config.yaml
n_head: 4
n_kv_head: 4
d_mlp: 512
norm_eps: 1e-05
positions: "rope"
init: "uniform"
init_std_qkv: 0.0179
init_std_o: 0.0
init_std_down: 0.0
weight_decay: 0.11
warmup_steps: 483
schedule: "wsd"
Each number is 200 + 40 x the weight over its row's rms, rounded and kept within 0 to 999. Layers, rows and columns count from 0. The size before them is the row's rms in percent of the matrix's.

# layer 2 MLP up, 512x256, rms 0.0655, rows 40-76, columns 128-191
112,247,228,292,227,261,259,120,145,211,247,238,293,174,168,240,183,145,244,213,136,225,198,200,144,214,166,272,197,138,203,188,208,172,174,282,242,183,193,252,255,159,201,207,200,183,158,272,193,223,250,271,202,293,201,190,168,153,238,188,231,220,265,88,235
086,159,186,212,188,159,181,238,147,154,170,259,193,161,214,158,135,178,139,251,195,212,191,193,187,235,238,245,256,214,217,196,156,280,217,145,192,199,137,204,226,208,132,267,159,173,293,129,209,223,154,243,180,175,213,243,151,200,218,303,222,145,137,203,244
111,238,178,260,220,178,216,130,199,202,200,151,155,188,200,178,231,209,226,139,220,163,212,203,254,236,157,218,176,258,175,207,264,262,279,190,184,153,161,198,160,220,247,211,204,178,225,238,155,226,87,282,148,219,229,242,254,197,190,238,267,128,325,241,261
095,182,179,172,165,163,135,183,156,177,174,233,183,158,205,213,250,177,197,244,286,136,254,192,235,146,153,158,188,228,159,299,197,225,214,197,197,183,242,202,213,269,203,128,193,221,212,166,211,232,201,211,161,165,103,210,143,208,157,171,212,208,223,174,159
107,212,221,146,230,225,139,189,221,243,180,181,218,181,102,173,150,214,187,212,151,162,200,185,216,129,267,189,208,181,192,214,222,232,206,246,255,206,222,230,277,274,189,174,117,236,188,150,169,228,276,183,208,134,122,169,229,211,158,144,228,222,218,163,208
109,183,220,255,228,217,157,175,164,88,167,209,220,139,143,135,112,135,211,233,246,115,228,185,196,214,202,245,206,211,147,194,267,253,219,223,129,159,180,237,260,284,233,219,140,173,260,220,208,158,174,243,144,148,257,163,225,185,194,172,218,177,192,241,225
100,226,287,227,155,190,229,196,194,212,209,244,158,187,229,193,214,236,228,171,218,190,189,186,195,140,187,244,206,175,160,139,148,178,198,155,252,269,192,171,143,164,276,210,219,122,229,191,221,193,173,138,185,225,157,235,171,159,273,281,236,179,163,195,187
088,200,185,163,240,276,164,143,203,158,246,146,189,194,274,216,233,150,190,242,290,202,202,261,173,206,230,257,139,205,215,208,200,177,206,190,221,207,179,213,121,270,196,220,244,227,125,132,79,202,191,164,277,210,155,129,152,215,122,201,175,176,226,148,171
082,207,180,193,289,161,283,185,172,274,153,253,221,186,200,257,217,219,243,163,186,211,230,174,232,163,213,185,175,199,156,215,196,151,246,162,187,223,211,180,120,122,261,222,205,186,165,239,215,222,202,237,194,207,271,150,254,205,251,239,159,184,219,216,296
098,193,186,211,180,166,172,240,136,192,171,176,189,194,277,163,95,201,220,198,236,211,181,279,255,140,181,286,196,119,227,162,187,196,216,229,199,111,247,207,227,284,255,163,196,196,181,175,190,222,267,215,133,213,170,182,201,186,185,188,219,201,254,188,320
093,162,203,218,222,226,210,267,271,241,215,206,204,169,161,202,199,176,123,171,222,240,206,189,186,176,214,195,243,224,268,170,273,196,198,158,187,225,157,161,185,176,166,150,171,231,169,157,235,211,245,155,233,125,268,203,137,255,221,184,201,234,152,183,206
103,179,237,165,221,208,192,137,248,217,285,166,208,144,155,207,233,250,172,207,192,264,167,152,173,220,217,210,121,229,162,201,225,231,154,218,211,169,233,158,180,202,158,200,236,169,227,238,185,255,223,154,126,198,218,198,260,129,192,196,233,180,199,185,222
096,210,187,172,242,253,181,99,219,252,274,145,195,142,210,205,152,226,171,213,236,191,195,204,176,216,188,201,218,207,296,219,272,187,179,262,224,228,258,251,123,193,157,193,228,166,220,137,200,278,157,173,163,280,121,193,236,173,185,209,179,198,257,159,206
107,254,202,180,219,205,159,256,230,189,90,170,165,312,156,227,233,197,224,222,186,256,223,157,303,223,156,149,189,236,186,188,202,216,210,212,208,230,251,199,216,158,228,235,264,232,206,220,262,224,191,253,142,240,253,165,266,205,182,185,204,175,249,196,141
083,189,175,241,207,190,160,294,172,278,197,215,193,201,152,268,108,224,177,246,166,223,172,278,154,170,202,167,248,118,281,156,137,139,230,225,220,190,225,223,197,229,179,115,197,170,289,190,205,167,218,164,283,116,164,210,152,234,214,177,197,262,212,222,113
099,212,240,217,182,209,201,203,195,156,195,204,246,230,167,299,103,130,237,197,220,206,153,185,226,263,203,180,189,220,164,155,199,227,188,215,243,202,179,217,192,151,177,229,243,252,163,179,161,185,233,280,154,180,176,230,196,269,170,231,183,208,250,213,197
087,204,158,184,184,216,245,185,258,141,240,159,170,166,246,158,187,228,152,179,215,201,161,147,235,228,162,221,173,220,266,230,194,220,115,207,174,202,223,272,176,200,160,215,247,179,186,190,205,205,112,160,209,163,137,214,173,204,188,212,103,232,178,198,192
102,189,174,205,226,249,141,190,199,180,183,251,149,173,165,152,237,187,212,224,255,255,228,199,202,190,201,142,248,212,110,182,212,184,176,191,202,153,176,133,224,223,221,233,175,194,215,263,205,133,252,202,249,187,171,153,180,196,240,233,181,201,182,142,221
083,161,186,217,274,173,193,264,177,226,170,231,248,147,213,277,201,211,312,223,167,190,214,193,170,214,192,246,249,220,212,209,158,250,144,189,220,146,166,130,134,210,131,255,210,195,273,252,111,155,171,196,195,256,262,197,273,167,206,212,215,190,189,264,215
089,261,204,201,201,159,244,258,246,214,151,206,248,81,174,226,239,151,134,209,249,194,161,125,272,236,182,183,178,204,214,287,184,176,169,166,158,224,159,163,239,225,216,240,196,226,156,219,278,223,163,184,211,160,259,237,171,193,197,292,212,193,201,176,234
099,217,242,218,181,187,153,128,186,181,164,194,284,201,234,241,268,173,183,199,230,262,246,198,162,209,177,125,231,220,149,140,170,251,137,189,244,191,248,190,228,149,198,216,273,147,198,163,196,226,211,239,182,121,149,173,212,180,177,226,174,181,238,285,183
100,195,215,208,154,139,163,178,278,216,224,179,263,202,231,244,193,215,234,232,167,242,247,158,218,188,236,273,218,175,198,129,160,179,197,201,138,231,229,206,190,266,225,238,186,211,209,224,247,273,183,229,177,194,181,205,203,217,249,187,261,202,199,209,257
109,130,210,138,170,147,109,164,191,165,242,202,167,213,215,304,228,233,214,284,164,236,173,190,234,269,210,225,237,287,179,161,199,251,174,168,208,240,192,193,132,223,205,215,143,203,178,247,144,272,218,201,124,252,327,221,159,215,225,259,232,164,184,202,260
119,212,147,150,251,224,288,182,251,195,174,180,163,177,229,199,249,204,174,240,215,195,184,219,158,161,258,149,251,228,191,200,209,241,195,136,231,138,199,143,223,125,141,196,238,134,235,245,231,141,195,162,128,189,228,188,165,215,149,197,172,204,212,208,165
093,190,207,188,201,212,200,226,185,139,156,220,254,262,276,289,120,211,161,202,165,259,162,198,191,217,216,186,294,136,195,172,196,272,240,196,197,250,197,227,230,183,183,213,257,186,251,178,191,213,166,209,137,249,225,152,196,236,166,289,260,210,163,241,211
093,251,181,262,183,204,134,194,181,181,159,225,244,223,214,187,219,196,209,132,137,246,229,244,234,225,171,240,207,181,251,138,164,218,242,231,214,161,271,179,195,208,236,139,181,230,219,264,138,222,196,201,220,218,247,163,176,178,149,113,242,284,196,213,214
084,185,243,206,113,143,229,178,186,197,191,161,219,188,209,242,214,150,171,228,257,242,253,227,263,289,246,225,198,119,202,248,209,163,182,224,212,241,207,210,125,169,207,212,173,243,105,175,190,232,215,240,221,222,262,156,251,211,221,166,154,163,219,214,267
086,187,157,158,151,218,196,191,233,216,153,172,230,144,149,74,169,190,153,129,270,132,150,268,188,153,254,152,209,180,218,208,219,162,186,205,159,195,161,173,188,163,197,171,202,172,143,252,168,207,136,161,217,112,238,195,225,195,253,186,152,211,129,286,157
097,161,192,180,242,177,205,252,156,241,156,249,166,221,274,216,342,249,198,204,143,186,266,176,157,236,184,237,181,115,220,194,124,196,129,239,229,269,152,115,191,149,235,164,223,158,183,175,242,151,184,190,197,192,237,238,197,199,186,200,180,244,214,219,182
098,180,208,138,171,199,282,222,237,220,171,125,118,161,227,223,218,202,237,236,169,219,177,234,233,194,185,110,163,228,120,249,196,206,216,239,244,241,200,244,125,204,177,207,185,139,170,233,278,237,183,140,142,154,167,176,185,243,173,189,229,178,296,241,108
083,159,215,210,241,142,211,181,200,115,268,231,242,210,231,221,145,223,217,180,197,281,180,116,191,140,197,217,172,184,167,257,211,156,225,118,229,222,193,167,234,190,208,249,275,212,205,177,214,210,166,209,111,206,219,185,229,164,174,258,277,136,224,231,242
115,185,254,172,186,240,130,207,294,220,197,248,185,226,241,183,192,261,195,193,211,151,287,179,162,146,154,235,219,228,198,144,163,290,218,226,159,214,157,243,195,266,220,196,178,203,228,248,159,177,181,220,185,171,235,303,174,140,178,198,175,220,226,187,234
093,213,197,181,158,236,171,157,252,196,173,190,250,141,185,237,237,227,216,236,173,133,256,232,242,96,238,177,169,236,276,217,196,124,182,237,245,210,212,268,142,194,304,158,203,181,213,170,189,196,180,298,201,198,150,139,212,258,192,198,203,249,276,181,181
099,286,182,217,199,202,166,195,195,135,216,189,164,270,154,160,220,207,161,187,168,218,190,179,221,241,150,150,205,171,95,254,148,239,192,164,87,211,203,233,133,260,171,136,162,218,208,159,235,227,243,129,168,166,241,194,206,181,188,201,241,252,183,211,220
110,193,235,213,190,171,200,197,146,176,180,228,289,199,184,166,174,188,195,247,136,131,152,265,258,167,222,241,241,234,240,181,190,210,170,248,138,101,237,179,175,201,198,248,213,241,169,218,225,183,178,240,320,162,141,210,240,235,202,194,152,114,192,215,242
104,100,175,229,172,255,158,161,158,183,173,208,178,221,281,217,131,219,234,142,233,239,232,199,156,216,236,154,147,209,181,295,221,197,245,149,161,186,260,239,308,205,230,183,233,182,168,218,161,123,179,174,179,199,222,192,252,287,210,185,174,169,197,178,197
105,196,206,157,192,182,241,234,266,166,230,190,248,276,238,232,43,218,164,165,174,240,190,183,173,170,156,189,191,182,280,250,156,256,156,136,213,180,180,154,98,266,215,170,196,112,219,144,283,225,168,159,134,235,177,226,175,198,182,249,227,206,182,263,214
# layer 2 MLP down (transposed), 512x256, rms 0.0609, rows 40-75, columns 128-191
112,111,180,213,193,164,127,218,223,179,182,205,167,215,316,180,200,181,204,206,235,243,227,178,113,205,167,172,170,224,181,173,212,199,208,266,212,201,164,157,143,243,157,182,190,270,296,181,220,198,146,218,122,170,151,194,182,210,177,145,132,197,252,234,204
088,285,167,118,206,224,209,160,225,202,235,156,149,210,179,209,148,205,206,206,240,230,174,260,177,232,208,189,160,196,259,221,199,210,198,201,223,188,193,173,213,186,249,220,238,84,146,266,213,196,203,214,283,219,254,193,255,126,252,154,200,169,176,244,158
088,193,238,230,204,223,187,163,188,182,207,181,201,192,203,205,248,197,285,244,173,203,203,230,192,187,184,251,241,212,175,190,249,248,202,181,145,191,170,141,181,228,183,212,173,196,190,209,185,163,154,213,146,219,203,163,215,193,218,204,213,207,163,189,224
096,219,181,189,214,141,163,144,166,146,229,187,172,146,118,123,294,153,180,203,244,130,167,196,212,137,98,164,198,241,156,119,206,264,230,164,203,204,268,178,185,238,181,153,223,260,175,230,148,226,157,208,200,209,216,212,204,216,238,218,201,229,171,215,179
103,206,217,164,201,226,163,135,212,243,240,225,162,251,90,222,212,164,198,181,123,220,260,183,187,213,130,201,225,203,168,144,214,238,241,230,217,204,198,199,173,113,172,211,103,190,174,187,191,228,197,175,226,229,264,196,222,214,235,233,196,249,196,235,205
113,166,185,160,162,190,250,200,276,210,202,169,197,202,190,236,228,240,260,256,220,187,271,220,197,174,231,118,221,247,265,198,218,225,228,153,246,200,204,191,156,159,122,122,217,252,159,194,218,114,192,148,229,257,162,226,158,243,196,205,153,172,207,209,176
103,222,192,132,230,177,196,211,245,202,235,170,203,211,235,204,162,200,180,262,219,169,151,151,170,216,178,125,279,249,233,196,162,216,173,235,137,224,217,195,162,233,228,221,219,194,270,230,290,180,227,216,176,167,264,170,246,208,144,207,174,222,170,147,169
092,124,172,209,95,177,214,185,260,190,230,172,206,257,188,145,267,266,243,202,249,246,223,108,166,195,249,169,186,147,216,261,245,117,220,115,153,185,157,248,239,191,155,243,240,271,215,119,235,158,163,197,147,255,134,221,211,239,211,144,251,194,214,173,255
085,121,242,201,247,223,151,193,282,154,171,220,184,201,171,177,196,210,211,268,222,262,143,232,235,239,201,150,191,145,231,187,174,201,182,147,272,174,224,152,258,214,172,183,257,143,173,225,200,223,169,164,214,244,174,277,170,243,175,195,175,217,114,238,151
091,257,170,175,236,202,214,179,178,258,228,222,236,257,178,141,197,233,136,150,170,225,200,192,137,211,245,228,225,190,178,207,207,214,189,248,148,251,149,246,215,191,210,205,241,275,196,195,234,244,216,239,179,174,257,197,228,184,194,179,96,194,254,206,169
093,248,156,200,137,197,205,132,168,203,243,153,215,194,154,166,186,214,237,193,279,271,223,175,184,215,180,135,182,206,226,198,183,122,203,164,181,166,242,234,213,186,220,276,195,163,200,174,200,165,180,177,202,295,255,167,218,98,263,216,206,161,195,179,179
108,149,177,189,217,233,145,204,151,171,181,180,100,190,203,143,195,198,232,221,197,243,291,140,180,275,178,194,308,180,222,109,205,282,237,198,213,223,218,175,182,168,243,154,118,217,176,171,196,162,161,172,242,234,138,203,209,251,235,178,203,208,277,133,230
098,206,193,251,167,165,220,95,176,205,262,149,187,230,213,178,245,236,151,213,230,276,193,189,221,115,187,233,196,208,162,197,265,247,179,156,139,147,230,190,180,189,200,250,258,220,294,194,141,146,236,187,242,170,176,227,213,150,227,193,211,152,280,179,134
110,126,217,234,197,160,239,191,158,263,237,230,224,166,256,112,252,178,195,141,257,173,231,292,134,218,198,268,185,184,210,220,228,219,181,230,195,192,191,177,234,254,116,129,221,156,207,254,222,237,214,198,164,234,212,208,217,195,214,220,193,137,148,233,208
082,166,200,153,224,176,221,104,209,159,224,125,180,187,218,182,252,222,236,169,311,260,250,200,167,173,206,238,217,209,150,252,237,174,120,139,157,215,209,210,143,207,209,171,253,203,148,190,225,218,95,183,155,259,205,226,209,80,212,131,241,126,206,207,192
102,227,228,134,199,182,259,166,201,221,212,218,265,197,241,224,163,187,193,131,280,152,224,105,227,196,188,220,163,203,212,190,160,199,164,228,201,159,208,180,182,217,204,197,240,170,292,169,107,168,264,240,118,135,223,236,187,153,165,292,150,191,168,196,154
088,173,91,199,172,224,137,251,169,249,163,198,243,256,237,235,286,170,226,192,242,235,258,137,207,179,276,187,167,139,150,218,259,221,208,143,197,203,145,166,220,233,183,114,140,203,279,239,196,204,244,173,194,193,167,216,193,155,264,209,269,143,200,246,181
103,154,165,226,162,201,177,152,210,238,203,170,218,105,199,194,218,195,218,227,277,194,196,128,213,173,217,228,247,220,182,254,233,187,268,162,206,197,199,239,173,186,188,194,295,180,174,213,242,196,165,212,115,200,157,209,193,115,233,166,213,197,238,142,186
074,171,145,210,246,216,168,181,164,235,168,200,219,207,177,167,196,235,97,258,195,161,200,172,207,228,237,203,178,219,267,176,210,220,259,232,156,224,219,169,163,126,115,200,172,152,128,186,148,206,239,154,277,162,222,225,176,191,183,232,153,202,162,184,143
096,218,305,280,213,202,206,254,175,200,245,227,228,200,162,225,146,160,250,206,182,130,224,286,166,170,149,170,202,146,182,160,218,196,169,211,280,175,249,175,203,191,210,241,199,176,204,166,174,183,140,188,168,212,157,193,177,196,191,161,187,163,247,119,136
100,201,159,135,205,299,165,237,157,215,216,179,205,239,231,209,178,155,246,193,207,182,194,123,155,237,235,169,159,149,193,192,164,231,202,276,224,167,212,181,232,242,213,204,182,153,201,258,176,215,181,200,190,194,207,141,224,220,132,210,162,215,191,128,271
094,234,211,171,160,191,102,203,241,179,231,193,196,200,213,158,166,153,218,140,224,234,179,218,204,239,217,231,252,192,178,198,167,178,179,231,119,193,300,261,144,183,210,186,228,148,169,175,225,173,121,165,242,273,134,175,249,294,230,162,266,242,200,249,206
113,205,194,213,206,267,275,256,148,166,183,242,161,188,129,225,215,247,201,209,163,221,210,194,202,230,156,203,233,196,197,264,283,144,191,156,225,173,166,231,213,170,206,274,156,216,143,107,102,185,281,249,218,193,155,239,204,131,105,235,200,208,214,193,216
116,241,207,227,161,275,162,178,198,139,209,224,195,200,207,215,176,137,112,212,205,234,176,203,148,255,182,164,193,181,128,288,199,115,168,265,190,220,261,150,204,167,218,156,203,149,138,247,229,213,162,156,187,209,177,193,190,215,178,204,262,205,232,196,168
100,179,150,131,194,157,173,167,150,230,236,183,149,189,144,119,149,161,175,181,208,182,217,190,180,192,182,189,148,269,206,190,188,223,208,215,236,187,190,208,171,211,289,154,152,242,137,159,168,199,241,141,298,149,194,229,155,191,170,156,163,196,205,159,202
094,181,211,206,199,169,239,179,181,178,252,200,161,171,231,143,159,193,196,184,120,209,210,179,200,258,145,215,205,165,275,273,222,161,183,282,188,182,247,159,221,121,305,177,273,144,192,217,258,231,182,200,223,254,198,254,238,160,197,191,225,184,139,176,126
085,254,135,160,174,196,286,192,186,211,147,204,208,255,140,198,176,208,213,213,214,176,121,213,239,116,165,207,188,257,146,209,175,222,230,210,214,230,203,280,180,202,240,134,252,218,238,235,176,163,282,222,211,130,152,234,196,193,198,257,212,311,205,194,216
091,180,237,192,221,167,287,211,267,203,194,163,124,189,248,218,237,243,218,201,189,209,286,190,262,194,108,162,286,124,125,162,156,257,219,188,274,152,217,327,191,259,185,169,236,174,194,163,176,149,256,152,195,171,173,209,201,222,190,178,238,149,241,184,188
096,181,193,139,169,243,194,193,156,260,189,214,159,189,160,180,189,118,102,164,162,171,172,212,182,257,278,251,240,279,199,211,205,161,207,229,219,232,193,215,192,228,208,170,138,293,258,249,234,177,257,225,122,166,178,190,222,209,247,191,159,208,234,181,179
090,200,248,188,200,224,176,213,160,253,181,192,165,145,245,163,225,167,165,217,263,201,230,197,216,192,153,250,256,201,195,181,134,134,242,162,136,183,162,118,253,211,172,231,182,174,235,203,234,170,177,138,222,238,170,217,185,180,207,205,310,157,104,179,166
086,181,182,157,165,145,156,198,147,202,133,168,112,141,213,215,167,118,194,204,238,197,169,324,233,281,201,205,138,165,255,151,175,212,177,220,183,267,283,186,203,260,167,200,109,134,157,219,169,167,168,207,257,230,208,233,221,247,237,213,156,289,244,179,162
110,155,256,280,215,143,235,184,181,169,184,160,101,195,203,215,224,276,188,207,233,171,164,201,183,173,202,225,173,152,313,228,283,206,189,186,234,176,190,208,147,247,146,182,131,209,198,213,256,245,181,225,177,188,165,273,260,199,265,266,187,188,257,161,222
101,180,155,182,204,174,157,158,134,161,208,288,111,172,171,172,169,217,271,227,244,214,134,229,125,217,195,160,203,148,150,182,203,212,205,169,175,196,157,108,220,217,203,220,237,208,234,174,204,203,305,176,218,231,234,185,210,187,255,236,192,114,173,181,208
100,202,175,203,185,283,241,221,143,215,198,198,171,189,186,193,186,130,208,238,206,208,222,187,172,204,192,249,174,213,231,192,204,220,238,177,255,141,227,167,219,129,175,207,183,166,118,261,209,172,195,163,229,210,177,232,222,207,228,173,196,306,189,197,213
112,183,234,182,245,207,207,229,222,136,224,158,293,187,173,186,152,228,259,198,218,196,314,140,165,187,325,235,229,156,207,192,206,208,186,184,183,151,191,192,211,196,176,207,176,233,261,242,260,268,231,243,185,129,127,151,212,205,201,193,213,236,237,207,179
111,274,233,128,192,173,256,182,167,159,232,218,197,198,156,247,177,240,181,196,208,146,189,243,208,185,98,173,145,314,140,130,197,195,202,176,241,190,165,177,188,184,214,277,190,196,254,247,195,257,201,198,251,169,250,255,290,158,124,156,180,199,207,196,223
# layer 2 MLP gate, 512x256, rms 0.0642, rows 41-76, columns 128-191
084,148,171,265,292,203,248,194,253,219,209,230,270,199,172,223,199,183,227,218,127,203,214,208,239,223,245,168,251,190,196,201,140,206,239,205,184,195,210,270,210,200,194,203,140,259,204,166,173,221,191,225,204,189,155,201,203,311,186,195,180,272,212,184,179
098,213,169,186,212,248,191,226,256,253,189,286,183,171,212,200,244,202,129,229,195,203,166,141,216,200,159,167,210,169,225,174,133,204,135,226,262,304,209,221,235,185,217,197,158,142,152,205,209,141,257,145,270,164,232,221,133,171,232,203,157,248,192,148,176
088,225,216,137,183,197,220,132,203,214,262,201,248,174,217,272,189,210,202,277,167,259,237,181,248,169,218,236,253,214,108,257,124,187,141,270,215,233,233,218,176,178,162,179,171,224,213,250,232,154,158,197,255,142,151,210,205,155,135,196,236,251,258,186,136
103,269,176,250,215,212,162,154,195,191,173,209,230,181,214,113,145,202,212,192,156,237,186,107,139,172,221,181,187,109,216,222,208,109,115,135,176,190,170,143,229,209,181,133,199,162,180,213,217,220,171,186,238,168,153,192,244,195,202,183,202,222,195,221,214
111,223,181,196,195,216,176,194,227,203,226,210,293,192,203,225,219,207,153,160,238,200,155,173,182,146,202,197,236,200,252,166,205,124,177,163,150,273,226,198,133,112,241,153,215,163,174,197,217,164,154,198,164,193,145,188,167,193,162,142,179,250,164,210,200
104,236,232,209,239,192,220,194,157,204,166,200,209,260,204,283,217,169,215,186,153,257,175,134,194,223,181,250,173,226,201,181,192,200,216,176,199,236,185,196,249,152,211,170,195,214,212,216,224,198,195,171,168,190,250,209,239,178,195,221,220,215,198,177,270
088,242,269,101,222,265,234,198,187,276,138,259,204,273,202,214,221,224,141,205,190,208,168,188,220,218,143,233,212,123,180,203,114,209,231,186,253,195,233,181,93,204,233,274,199,199,141,257,252,196,180,243,264,188,218,115,253,183,118,244,177,300,218,301,177
076,198,159,210,119,195,166,194,175,225,276,245,204,174,174,124,186,157,184,250,152,209,184,243,102,241,129,281,188,147,215,178,212,281,245,221,217,200,194,278,278,242,223,158,233,183,208,150,230,203,242,224,224,218,219,156,197,216,142,161,277,157,228,193,194
088,209,199,213,190,153,184,230,170,158,160,158,168,154,238,173,116,202,214,284,182,151,178,240,243,153,148,270,200,150,258,130,195,250,176,251,218,148,276,180,205,275,199,228,150,217,179,147,199,173,254,186,128,214,164,193,230,231,215,153,286,198,221,222,246
099,206,233,285,166,195,208,176,146,214,184,226,225,231,181,208,155,226,251,261,163,208,170,201,179,178,185,189,234,222,176,193,148,209,145,196,167,205,215,179,206,190,200,226,228,128,279,216,201,159,213,218,187,199,132,174,234,221,165,251,212,171,206,295,191
107,180,164,171,188,161,220,241,219,267,179,236,119,180,232,253,155,174,148,171,178,225,215,170,133,191,210,254,236,191,180,211,101,248,188,236,232,209,224,247,175,165,134,187,204,155,259,274,125,187,167,205,159,202,240,270,202,186,215,193,267,274,184,249,174
105,216,187,204,219,191,195,218,143,146,207,236,249,143,230,214,177,225,247,167,145,187,206,231,221,197,250,208,187,215,142,226,155,253,243,198,163,187,192,210,171,219,228,205,176,174,204,242,162,158,180,168,211,191,177,223,188,111,90,166,206,243,233,218,174
112,243,208,198,220,168,215,113,191,161,193,150,221,145,165,264,126,204,179,203,238,208,196,213,217,178,165,219,218,167,192,178,170,263,239,155,162,185,205,238,157,253,261,156,208,181,145,153,213,218,195,211,216,185,141,193,156,220,177,139,152,242,246,281,186
077,234,219,192,245,213,237,236,188,126,214,221,212,234,196,183,131,196,242,177,225,199,225,175,158,134,184,203,169,195,148,208,178,200,184,177,138,128,201,231,186,208,223,209,263,194,231,254,236,214,161,239,220,149,221,148,202,151,229,106,307,130,186,226,262
093,250,298,160,203,150,246,184,206,227,206,247,96,144,208,195,200,218,198,138,206,216,252,147,166,173,207,212,202,165,194,224,219,189,187,238,237,183,198,257,185,196,164,176,205,198,236,222,313,140,187,150,192,233,185,258,243,133,169,194,166,194,238,224,190
091,180,189,161,153,192,183,213,241,225,109,216,255,241,268,240,186,98,139,131,203,220,195,168,212,177,278,196,179,156,146,204,168,210,240,146,164,225,141,174,193,163,249,165,191,213,284,158,232,234,236,214,181,234,256,172,201,180,219,210,245,177,231,253,226
100,238,172,281,160,182,168,203,157,165,187,147,179,192,161,221,176,207,194,263,198,256,190,126,175,203,244,206,195,224,172,249,234,134,244,162,212,153,130,180,263,191,155,197,268,250,165,223,206,172,223,191,220,249,217,275,150,167,252,196,153,174,194,224,154
079,191,180,248,104,157,200,225,211,264,155,186,232,209,221,209,215,235,159,193,227,243,223,167,216,203,130,169,207,234,238,207,216,260,198,185,120,181,204,179,166,197,275,221,218,244,177,200,218,221,195,246,170,129,217,132,194,234,236,149,174,180,200,171,182
085,102,177,219,109,174,157,245,176,161,226,251,191,251,204,134,105,223,81,89,189,216,189,187,217,249,201,194,185,212,222,164,199,196,174,165,170,180,184,158,204,172,243,158,111,159,138,198,265,152,281,202,219,208,210,222,248,310,188,153,236,242,210,153,226
100,225,209,230,237,268,157,165,199,176,227,156,243,248,179,197,133,199,225,306,184,204,156,193,166,189,199,188,163,237,266,205,242,108,218,249,242,141,241,204,196,215,155,144,133,249,85,149,143,193,224,216,219,161,169,167,216,267,246,137,202,238,191,167,198
090,132,184,197,274,139,284,196,173,142,233,250,165,173,201,142,254,217,235,173,290,198,121,185,250,208,196,154,210,271,203,263,223,231,215,201,290,176,155,190,229,166,240,112,225,222,137,217,170,169,273,194,207,228,253,184,262,190,206,197,220,185,240,210,175
105,217,155,179,207,227,175,183,229,212,202,178,270,227,191,204,168,209,203,299,157,188,211,253,156,242,270,180,221,202,202,124,147,280,163,201,196,190,222,216,169,210,154,213,195,274,223,196,171,159,210,204,268,240,270,249,224,271,179,175,151,279,170,257,149
123,179,186,190,227,192,190,156,250,219,152,192,244,175,199,162,166,119,160,222,214,195,214,198,146,179,270,140,228,288,117,181,188,309,173,215,214,169,151,162,239,183,180,212,174,129,247,240,259,155,218,174,219,203,205,287,191,239,175,205,216,276,157,201,157
103,214,198,229,132,227,226,192,194,255,176,188,199,170,142,212,235,260,187,189,194,275,206,109,277,226,251,148,217,201,187,179,181,184,145,245,133,240,231,216,204,226,178,273,221,191,269,217,186,192,298,252,222,230,195,291,189,135,239,242,142,207,174,206,171
094,271,156,279,250,221,157,216,229,120,143,165,211,211,234,140,196,212,179,107,193,233,171,209,151,217,134,231,149,212,170,168,224,149,242,182,292,139,170,245,210,254,152,201,189,231,171,143,194,170,215,199,201,185,202,225,150,175,235,149,225,240,206,219,215
080,248,112,185,219,177,211,235,178,239,180,217,216,213,136,301,147,222,302,175,218,245,241,221,175,202,232,215,219,227,159,199,136,239,253,258,228,210,218,175,197,219,219,244,188,222,314,184,133,168,259,296,188,188,234,180,258,194,272,248,221,187,228,213,195
091,144,188,195,123,200,222,165,245,218,168,148,185,255,232,193,237,221,224,144,248,191,131,170,116,150,113,188,212,165,201,189,130,185,217,226,214,178,257,221,157,155,259,176,214,229,187,260,166,147,218,237,186,149,269,207,210,159,179,158,144,191,181,270,226
097,232,198,181,196,230,215,176,258,202,242,194,192,294,98,162,190,235,193,211,214,246,188,185,154,152,225,191,271,182,237,142,169,140,149,200,212,226,246,152,196,208,221,216,140,166,179,257,202,85,254,198,271,171,196,219,250,227,175,150,154,271,212,178,193
093,233,228,227,227,205,149,156,249,217,248,191,215,276,186,185,205,133,166,162,207,242,171,246,171,222,148,312,298,203,222,121,164,194,192,207,159,198,224,189,240,189,119,207,168,226,261,192,227,182,147,240,283,203,196,256,199,185,171,183,189,223,164,202,120
081,181,173,285,188,240,113,171,290,221,174,193,193,240,270,170,178,245,181,185,274,180,163,177,180,175,214,213,242,213,185,222,210,186,218,170,172,217,200,130,251,198,174,196,212,198,128,160,141,174,182,191,213,186,146,163,233,218,133,203,234,189,124,198,160
112,238,236,226,218,220,144,93,262,196,231,217,221,154,161,244,199,209,193,176,202,155,252,244,173,113,158,200,237,231,176,128,174,210,201,168,194,214,195,236,160,209,179,171,194,217,168,260,200,181,145,174,149,207,200,177,227,189,130,178,186,243,221,245,224
096,216,253,217,205,185,274,148,222,212,247,244,146,241,260,209,220,154,142,196,184,170,259,205,218,153,211,273,159,83,147,238,196,175,166,227,189,264,180,271,158,137,197,187,178,270,170,253,318,215,221,151,195,231,179,186,233,190,188,177,116,238,183,147,167
092,183,194,219,225,258,170,197,145,320,157,258,158,138,211,188,150,173,176,203,148,217,228,225,193,205,256,176,280,276,160,210,237,159,164,184,188,191,190,224,283,186,191,259,136,152,196,167,150,208,213,158,239,199,184,248,210,232,176,202,210,226,215,213,167
111,238,211,169,282,262,155,123,171,271,208,178,276,183,139,203,209,175,184,227,156,209,222,208,184,207,213,139,216,194,217,162,155,169,242,208,200,178,184,213,272,196,215,166,228,207,200,230,178,193,168,187,228,231,121,242,259,163,92,201,155,232,215,176,170
101,257,247,132,160,199,161,188,265,182,251,208,177,198,219,240,170,313,211,261,181,247,188,245,228,217,228,179,240,243,157,158,203,129,173,223,204,192,191,210,205,175,182,206,197,140,195,189,153,152,199,229,233,219,205,184,208,229,137,126,201,181,237,192,230
094,198,216,169,226,246,187,129,240,221,216,229,208,159,207,198,234,273,153,189,115,165,255,212,205,199,267,134,231,181,175,169,186,194,247,174,263,195,254,289,192,149,216,205,181,245,242,191,173,164,190,219,225,148,234,178,235,198,164,138,189,201,215,222,188